config.yaml
activation: "relu"
norm_eps: 1e-05
attn_scale: 0.125
init_std_o: 0.00718
optimizer: "soap_variant"
beta1: 0.95
lr_head: 0.0102
grad_clip: 1.0
warmup_steps: 134
decay_fraction: 0.576
decay_shape: "sqrt"
final_lr_fraction: 0.0
steps: 5638
Each number is 128 + 24 x the weight over its row's rms, rounded and kept within 0 to 255. Layers, rows and columns count from 0. Numbers have three digits each. The size before them is the row's rms in percent of the matrix's.

# layer 5 attention output, 256x256, rms 0.107, rows 164-189, columns 0-255
107:107118128176124101151131154144124083092138116140081095154118151073153073150103133079094142101134142159154171119120107060088118125145140104102126095110131106169085097101130122164123096110102144129142143109119146092130125112140091085137113113097164152111127127111108123107111114123139148107144138147114133110130097144103117169122127135120065131107132096100155111149117142133101137111119113133167137124172151118122152116107142127093120124125126149135081143098080134146133146107109103153147119140108121112147119122126117125074124135137128130154168145141149152131144135103131162145141150109116122153153103178113182136127150110169163099121147173155150106126153098115169099123108127123118119157145122141179157138103143132158092097083089071112131135175125098128123150110162162
095:131125160122091148117090122115172147111116149117105090104145102125131126117129096154113112106150115141180106145134150158093147129124139102156146127122137146126072143113098140102094134094163135159145138125104147172123105114132106140141174112152158156028155101142080113163124158124130167140149183129106153116125141131135109128133189119114129152132152133129149158108133158118094135153096117156138123127101158130181163114146089150123071149112123159111205117119133128138106105150140155134123129111127138127074155160130167129111136145103125126110139130146119131132120133084169134100145102133163133164126147159134075145107106102147111141105099084104141093109112126082125185142137140123139110117123122138153155137127106153152134110125103177087146149145153159130120126119121128
108:117135122134142129140064148098108128152118120152092178139104138120128107160146116142108116103107137124078097144134146117140150117068126180143132160158128141108165146152153111164121182152111125143144119115131106110126145148133085103168078151138170122149137138133185185150123112113161106123096138137129173101139128123110115126123110080109147138128131136144124109080110164102129107150082132201137145091105119133139136172128141145132128142127119110145071135131153143152114095058071145084162136110136111100109110090118103155123150112175137123100207105135104176127095109146134134128169095130140107143143140145121123124110107138124111121153122148130107121129139156101095119137152150112137173125106135136138112115108136107127118165154131138119095133116153130168138114104110111
101:166137146115111148096087130101154120160145143157094102123153177145099141088133123173123109108110103148105141136145151116155077139141167131173095106098138116118086154154110122129100134158088089148127083111140141093127154088151148125123115177144122147081150150164101146110156180099169114149143119153130137061125127105161112139162108167109132151101123118141136143108146171135134126148096118108149160136166105115122153110147098127146102152144123117100106142094138081182157165140138117159131114142106118129094112127066128125126131146141134138113127146121138085123143156157140133125158112142178104096155108142104128139151109109147136171137129097106107108156106132147125149123123135095154108131152124109087117154087150148121166141122145144118133172109080161113116096121158156
099:111126120172128140141128121129121121137111152101080115113107085088116111117138098113108133122140114140185117144098124121110088197114164140111140126118139131129145133137111110072119157134101150182151099111147116142178103101137129123100134117116131141106117125164192113089166115107088146080151118080138155099100093108115147140118130125110147152133107116130122129135097118107114131130143167092108119134126161072078152118114106153093121092108143170106121194165118076118092127146079126133120140115133101143079120108144131133108147171126127143124139093094164158173130149098116157125106125124125122130155117163142158125105133134144061122162102105122172136120127115096129144140152087182139119162122145116122114111135112104121121128125141136156129140155112124094153177114145109
104:124101170105125102174115112130168112113149153150108113166182119069132134087136138129109108133164165163102150168130112123116143180139135129135154106135126121130104134152109133175159149130136082145140147114156112124137151117135160145173141112125148109120141151174132134126082171155158138160136079142082147121124083120099134151122136103121151161143119150126140101105144119169127132150089127099139119136177118123130105128189104116096125115119067118115096133112135097143150133119137151106125117121106145151104143157092140150149109145122109115121140162156118109146130137175121119108122151060175176159088127165139149111120090104132115128138133128172111110080160136119108155140154132153090114119149111159154128119129149143120134092102166137133150119164125144157093085112139174
092:127105133107130152116190140109092127078137126109160101129124185134130123084165110141127080111148124126076109150117112100113129152143153137105121106165149103131146100110122143086147143107124127155138105138091164145088145127169104137133132156131149117140164101159090162102114146139142136132082151134093158148106113162111120128129069152123131159165172170144148168121124143147123104067137111114117123138120105083157114122116101141076097151142122177144118090118142145127096078093171093130107149173133105131110118136097121129132109104134103142105108146131163149141157169126117091152107135139135130117093100149139098126142138134125137101096133137138127077081090099101127131108141128103118116153154092157138104111103148150087118126136145091116153102125142171109088114133129159
097:155165177142078086138128135095111146132110079136151124141172101124125117142141146117081121109135144145109147155114125130112109106146141117085106113114113172075159100138176184111064145130111088110108152146116108132171151136098091136135124137123103148145090127104101148146155139134125123118127136139120105114163117136123118153137152125143147118146151119136116148147115077130142134107127127111137135111150150124145094126118161188110141124136114145117122175137154148173110131100132170151144087120086135140115116153109136125119149153099139169138089154140102135087165123116160113163107140129114114194099136100088110122141099114155132158119105134132079119141186111092149069142147141141076119108114125110130068137126084084125113134078148146139140111121167121112125143123111138
109:115127121144118131133117105148146151093154141147104133130119141149109132152094123155097147114149136114107143120085121145134090133178163126128155153177121113103091169123114169157142117123156116113162147136099114120125131112095146121148121126097134120133140144120154190150131144146127164112157139134115130104085135074105124139165113122154108094109145117110150171127160144142126154152147134079103104146101191117124120104137119173130114137137175116160070142113136137134105141130142081130157117146125164110137143142109175121135150152090113115111133114070179133083097103151132116087133113123118112138118112090097189122100115172152147144148109114087101146072128108121100097067104158103123092137178178161117126138136172130114114123101132137147135132160152113132095128125115116
097:133160106098143126156143182141147102156105125125114146159134107135106129097114100081102127112136104168165102087136104125130181109135144131135120133111150126125071082094134160119098124163174155116124112108157122106100108124134138094164107133111117120080109134152129118120164141135141125110087125127152124138112094129104127074151111051141180162105104135132145133108171126108159095094125099142149122133107172096101112176142140106131147152120123144134141136150125087093094085136112095146147106126163118137095145149126116123141112147112125134142124115129101103153168139149142131135164143105127111171178083102148146134091099130122113162126124110156114089138197129114124115151128144162160167134181160128113119179115092124105130104146124100139144140122145129109121111151160101
098:149141156095125157085125108162082135137095131175111145097176125140117132145110146151119142114130109177127120102167087058154100114125128185106080171103129129111096145121136098123118118139128147113107165087113085154161111139098152111125097148129094148120105098134154132129141136101151115133114140094105121122119135152136122119118124170121125126120087170111124134139125117106113118149124144125108139202107114156130149138147117082123171135123147127193127135108174125131116137136170135120113163113119126141139180173141130145122146123127135142187175135115160085109137125064152130108135130137153151156093139144129124129101166131120143143173113168096122106154187091154133132150127144116150142136136115109153124082134111095176123126160164130144112131107098142122128137104151101
106:152090190107147124132091131141147151120105133122126132115118086176095150108141099149076123129166129113105132132116135147127162124148164141174080134116093127142140078125167100123109166144135123142142118126164132118105146145092118141139143154146134123076164084086129144120100158123118199126139129130092056133099099132095146092146158140098159148056143135114111129154166140112127079159143158160104141149112133128120165166134112124123071143101107147109136139155132139149184145126136174138105107145139118101148163104131133144144145136120088138127117127159112163157093116127127114104111151149162098130137115108129100113141132155143152140119150134105128152125146117118089166130123104147172170095114091150140092102116128129119138112143151101133115107141111141086139127109109093
109:112119073124108084110151116124162110161123143141140123159138090135081144172110163165137136076116131099101124111146122145124099128107115120149108106133106125093120152101148165176154163147158087151146141135130190137120173143145125110148081126176096125123095165138129131150128165119134143138151124099105131127156109116112134112107086137134134146125124137116144156108141087118136121161156110130126134120110129078139145173151142138120146153131149119113149093099099127143118125171142115116129152089121138114167108165133131092134162154147158117128100109106102107145085126122125097133112103165132125158128072123108124139109097143148158146094136128145164088134154110156115099089149151123164162114085149101093061135199139144128096107135088151125135128148105139148166113128109084
100:111110132126146120086108170176076120132152124151145104090094107102134091148143126143113152164152159125102140094187157154151154104122131135115113134089142105101128160147109144147106137124111116142142144105132127096151098117116131143132153105133115145133157094111136127142132118119175147172096116115116189151105152140139122153190143113130137148134133124116104139088126105113130111138101101116144153150107152146090107147140125157119151123105088117105147137106117159140140088098173159121097142085122168137113089145095137135134096055101116104128097143085117137169170158134095117160131094124109114125132155161148162149128088168136139160166113102111144131112129155130177068140140081138101149130140099129091154135141115188138116136153098124120131107133120118115137102119141084
096:087132131139113172141117124175149127120135103089131117086129119126105121086167158170160145089158148157090143081113136101072108104101157170127146115107153142120158107116148098090132116106153106111111118138165143154105141083133154094084106138165129113128114088127169107109155146114115108105127132143151181094140113166125093127161114168121104111135203134121138136101130125114158106082080141156135150098142178134154111126146136123115110106126147143124178124146133101096156161116127129136126150167159084149137120120128154123150134150157174100111117160165176121147093102082125124144105158142148129186125119129139114126106137122110120114066119088121102146105109128102144160143129141106148142112132137159164097104127166126120135129114116139118135108116151132119112129105125133
094:108127159115111149144156063119121105178075109157139139099126108127133103121078097118117133106107140140160140145118122127123136147121148066128133155181080123139129144163114147109081108123153098148105128140152105111137076113144117125115146159162161128135194156110173125162144112124100159158120097119050103130100154129108139130107140090158174135154129102126119152129090145148137103128111135106145153150142085149118153097148135136133120148138150140121120133120118111097146147156106128112129123124111151132136112107069103145157151151124090108124111144130107095119090138126153108118109127140145138106137096133126101113109134144174105133140124165112139160156161127078127127081137098160120144134163108121150067131113112146132151117137121148114109170081129058124151160134131089
100:156102120094137143100141134099170114072111154143146147094105109146103085132101111124167104113140181125133163157149137130125118166180110112163141127124143119142110063117115101140117124172150108132127107137132155140153102167115145096156152114174109128094145131179111144138138123118103162113108092119099180111109159069129123099134108156127145126084145097087094168100128133090127149088150100135136131121124152138126103130098159133094129130114082135106133115103162131098173098134169118108143113132158117143107119162099141166102112130071137130126113124149117114122112121141129122118112082129161091142093118127131115135074137107112122132119150118096127128117109109149118159107120160118131176131107147142090044140136100122155148106081120121129158154142118122144117098126118149
099:123134074144140133123118108118132150127138153060146162141128142096112102135130161140091137142131101136152122105117171154113114147146149122065113129147113103118126118198167105184143086122142106106151147110103154150147165103096164150122128100115121141171104123093128128111164115159153088099117163131137162101115107071126110126142122152132114113121119103157146130125106091146122151120120102149103131106092126123160109104130124136153145162054161132088114111124086146143113173086113106160140125122125070136146138168117130147108164148159113116143118093120124130168122106112151147123132156130101130180134142146114150128149127075147129118161150100131119133130152097143145139111137109135089125100120119088135178136128134121095072157136141135100099123115120137156103164115079105
093:094143125142125103133102106134155124112149119197143167095164185133127116155139122145123089144136082124116120171171138096111164150107132161118148129087105111135126119124098136145130181126131122156107119141151101159173147095137101109132134124135141164124147130138121101148101148116130137116104101218116139149161181144132111135143145101129105101114146132116124091113140152135110104147153168138133108157118148137126157108106158179151150141095176134126143173143107157125095154107149108114117108075117153135150110123111124096131185156079076137120182130121118101116121151147124136133152137157140128097174160134112119125124102156146140173142106100158090111130147124109130136132090161143153169118118115104096097139147137168139121116138110151161128126111159121135157176118110150
100:132164169108137110114102132117156114182151127127123146134104144110065093148127134141149135125117176125093153196080137132125099121124153143138133081100149111139094115118163111143128106103145149124161080105164150188144137101137147133116083154131107090122137129108154156164149108150106099128095121105166114134165101122161099149165167123113138119076111094129101121153092110148119149131095123105092147114164108171144102153113138127161109110105111119109102129168100155101103174147101096113099176078118098138157127103101132112087131140113116159142150093120152112138141121133127107128113100157120157131115100149117103156196134116074144170151124107116134124129129123120114145121139111128137137131125099179119132137125140145127133098131139110142166149150139125091120119152171142
097:146114128119130130111106104134110123100153132132131111115151098134101136109108113094158120133095085154136114094129086122112071152121117100141105103135085136117123124163136108139158123044132135087077159118152183176101134132159108126168169117151113122123145166130152140116187109161153125077122108134106123145092144113149139150165150107140131091124139136124125152150124089160113114120113148093139115136138151096134134138150166145166092104091114121084177110121132111152152157100119140155172115105105115101104139154134102135143076153119161127162117087145124127160118161084171167098127138114093182141141107127134146109115125134147149103150142097128167140122121165162152107140147118151147112122140090158130151129125131147108152127157098116085133095121132107110128071132135136
102:059156148123131092169147147134131088103137153122129124164095139138133124106161167147106192136123136123137156123122161149081102116099124094180113131152109119121120119135170113107162135168163143133160109164200127126136148099124139105105110126129092112111140123148111103152135129111155109112092155128156137073171119178142099123151135134126139119161141121120088109121120151111098128079105114141126185120130138096130095120116133118157100127153135107131110095137096088094112122177136097126144176128106121126121133090115135170118137123126094096171121087112112122102085118104118126126140131124115124106116079139151101173096176157139129122137132142143176126100115137149140110144126133159120103124094121145163115182124139129158101094110098148091100132108120091131126142149135088
105:148134101140068145143164129130092138114083160115131137139147159169139151099119135109144160146115119143151158125135083127163101167134152123057088088139150150113146120131131112141119113112132124127141113105113120157137079130120120170091130093098128120132136134110170149129095124114139127094125158134149167109166135109161118119125119095126130107199128072132094164134179110108100147111160096116135143178155131134090143082118146092130115172075139108144141158093147141118149163130132133137178141133141159170142095077152135135155122178102124148084120133132114112139124139095143125100141151125120145135101084138121106120150194103133117097149157104101115136148164140122121109111144104159141181135142121131134172113122119117092123158155147134134138108140105141120091125123117129
100:129098176122120157128144125128138134140098145125164129117133111170123118071127121136168146143131102129104138126155123138135133138135086193126147164149105091129131135136086107085145144166127166129105140135114164124115138168123144120124080119127146084117138152197159135152138100092145145152164148113169135127149157141135124137104152119102155158129133117138125128131115126134138116112115124104169159132131125156116112114096124187117105135123102106183122149097207175131158126123191177148094117130078092155095124108109157126132071149151134148090156124140144094105129133133138139131110142101128167110114139106115095140119104134098129151128085113118153126126161111147122161146123138074128150159148145127131101097105155109188131119146130128154096160120119124118162105077128135
104:134104107108121131101152119148159134160120090079126160123136131165139124125152158107132101111083146120161122130099162117169158097162137108130098136142157131113159130160125125158089162090123116120113116175121161122133127118154122113115190110159104148129144123095135091133119102128144090114137129129124101138136118116146170132143123150133099137164116109136113113112110081148103142145126109137163174203107143101204175108119096171122114150127103101063094112082102107139143088121111145124121131151106150142147136148131127129154151084148125121104156131092152129118131123103081159152100103109111097128104142155104099095118122136118121173169144079139129142119145151119140102114120121084122132103118101097099091141114105168084130142117138127102111103134130077140144164117159110
101:143113145091145123121143152143143145151155082147135104141131121140118082141135095139196117123115140102145131119121124143152135144161168150149102149132128112158109130167120136089134114134150110152099148157121173166156097089117093165141108143151132156166115175134109101108166172144110128105122081073153134138165144166113121107164145131120156151130117167136119164130135171099115169111132107126115148107100132100130081115122082111108154140153121115099133161119140087133151142111119142169104149126112089156107135128112147153097145113106123166114126119147116121142163126063108163129141132152142119125114130139151114176091067110124141137091127160104098154083132116151136127121109086122100118112140126120115113123167106141132109128144158196110131177099102101123105128079160138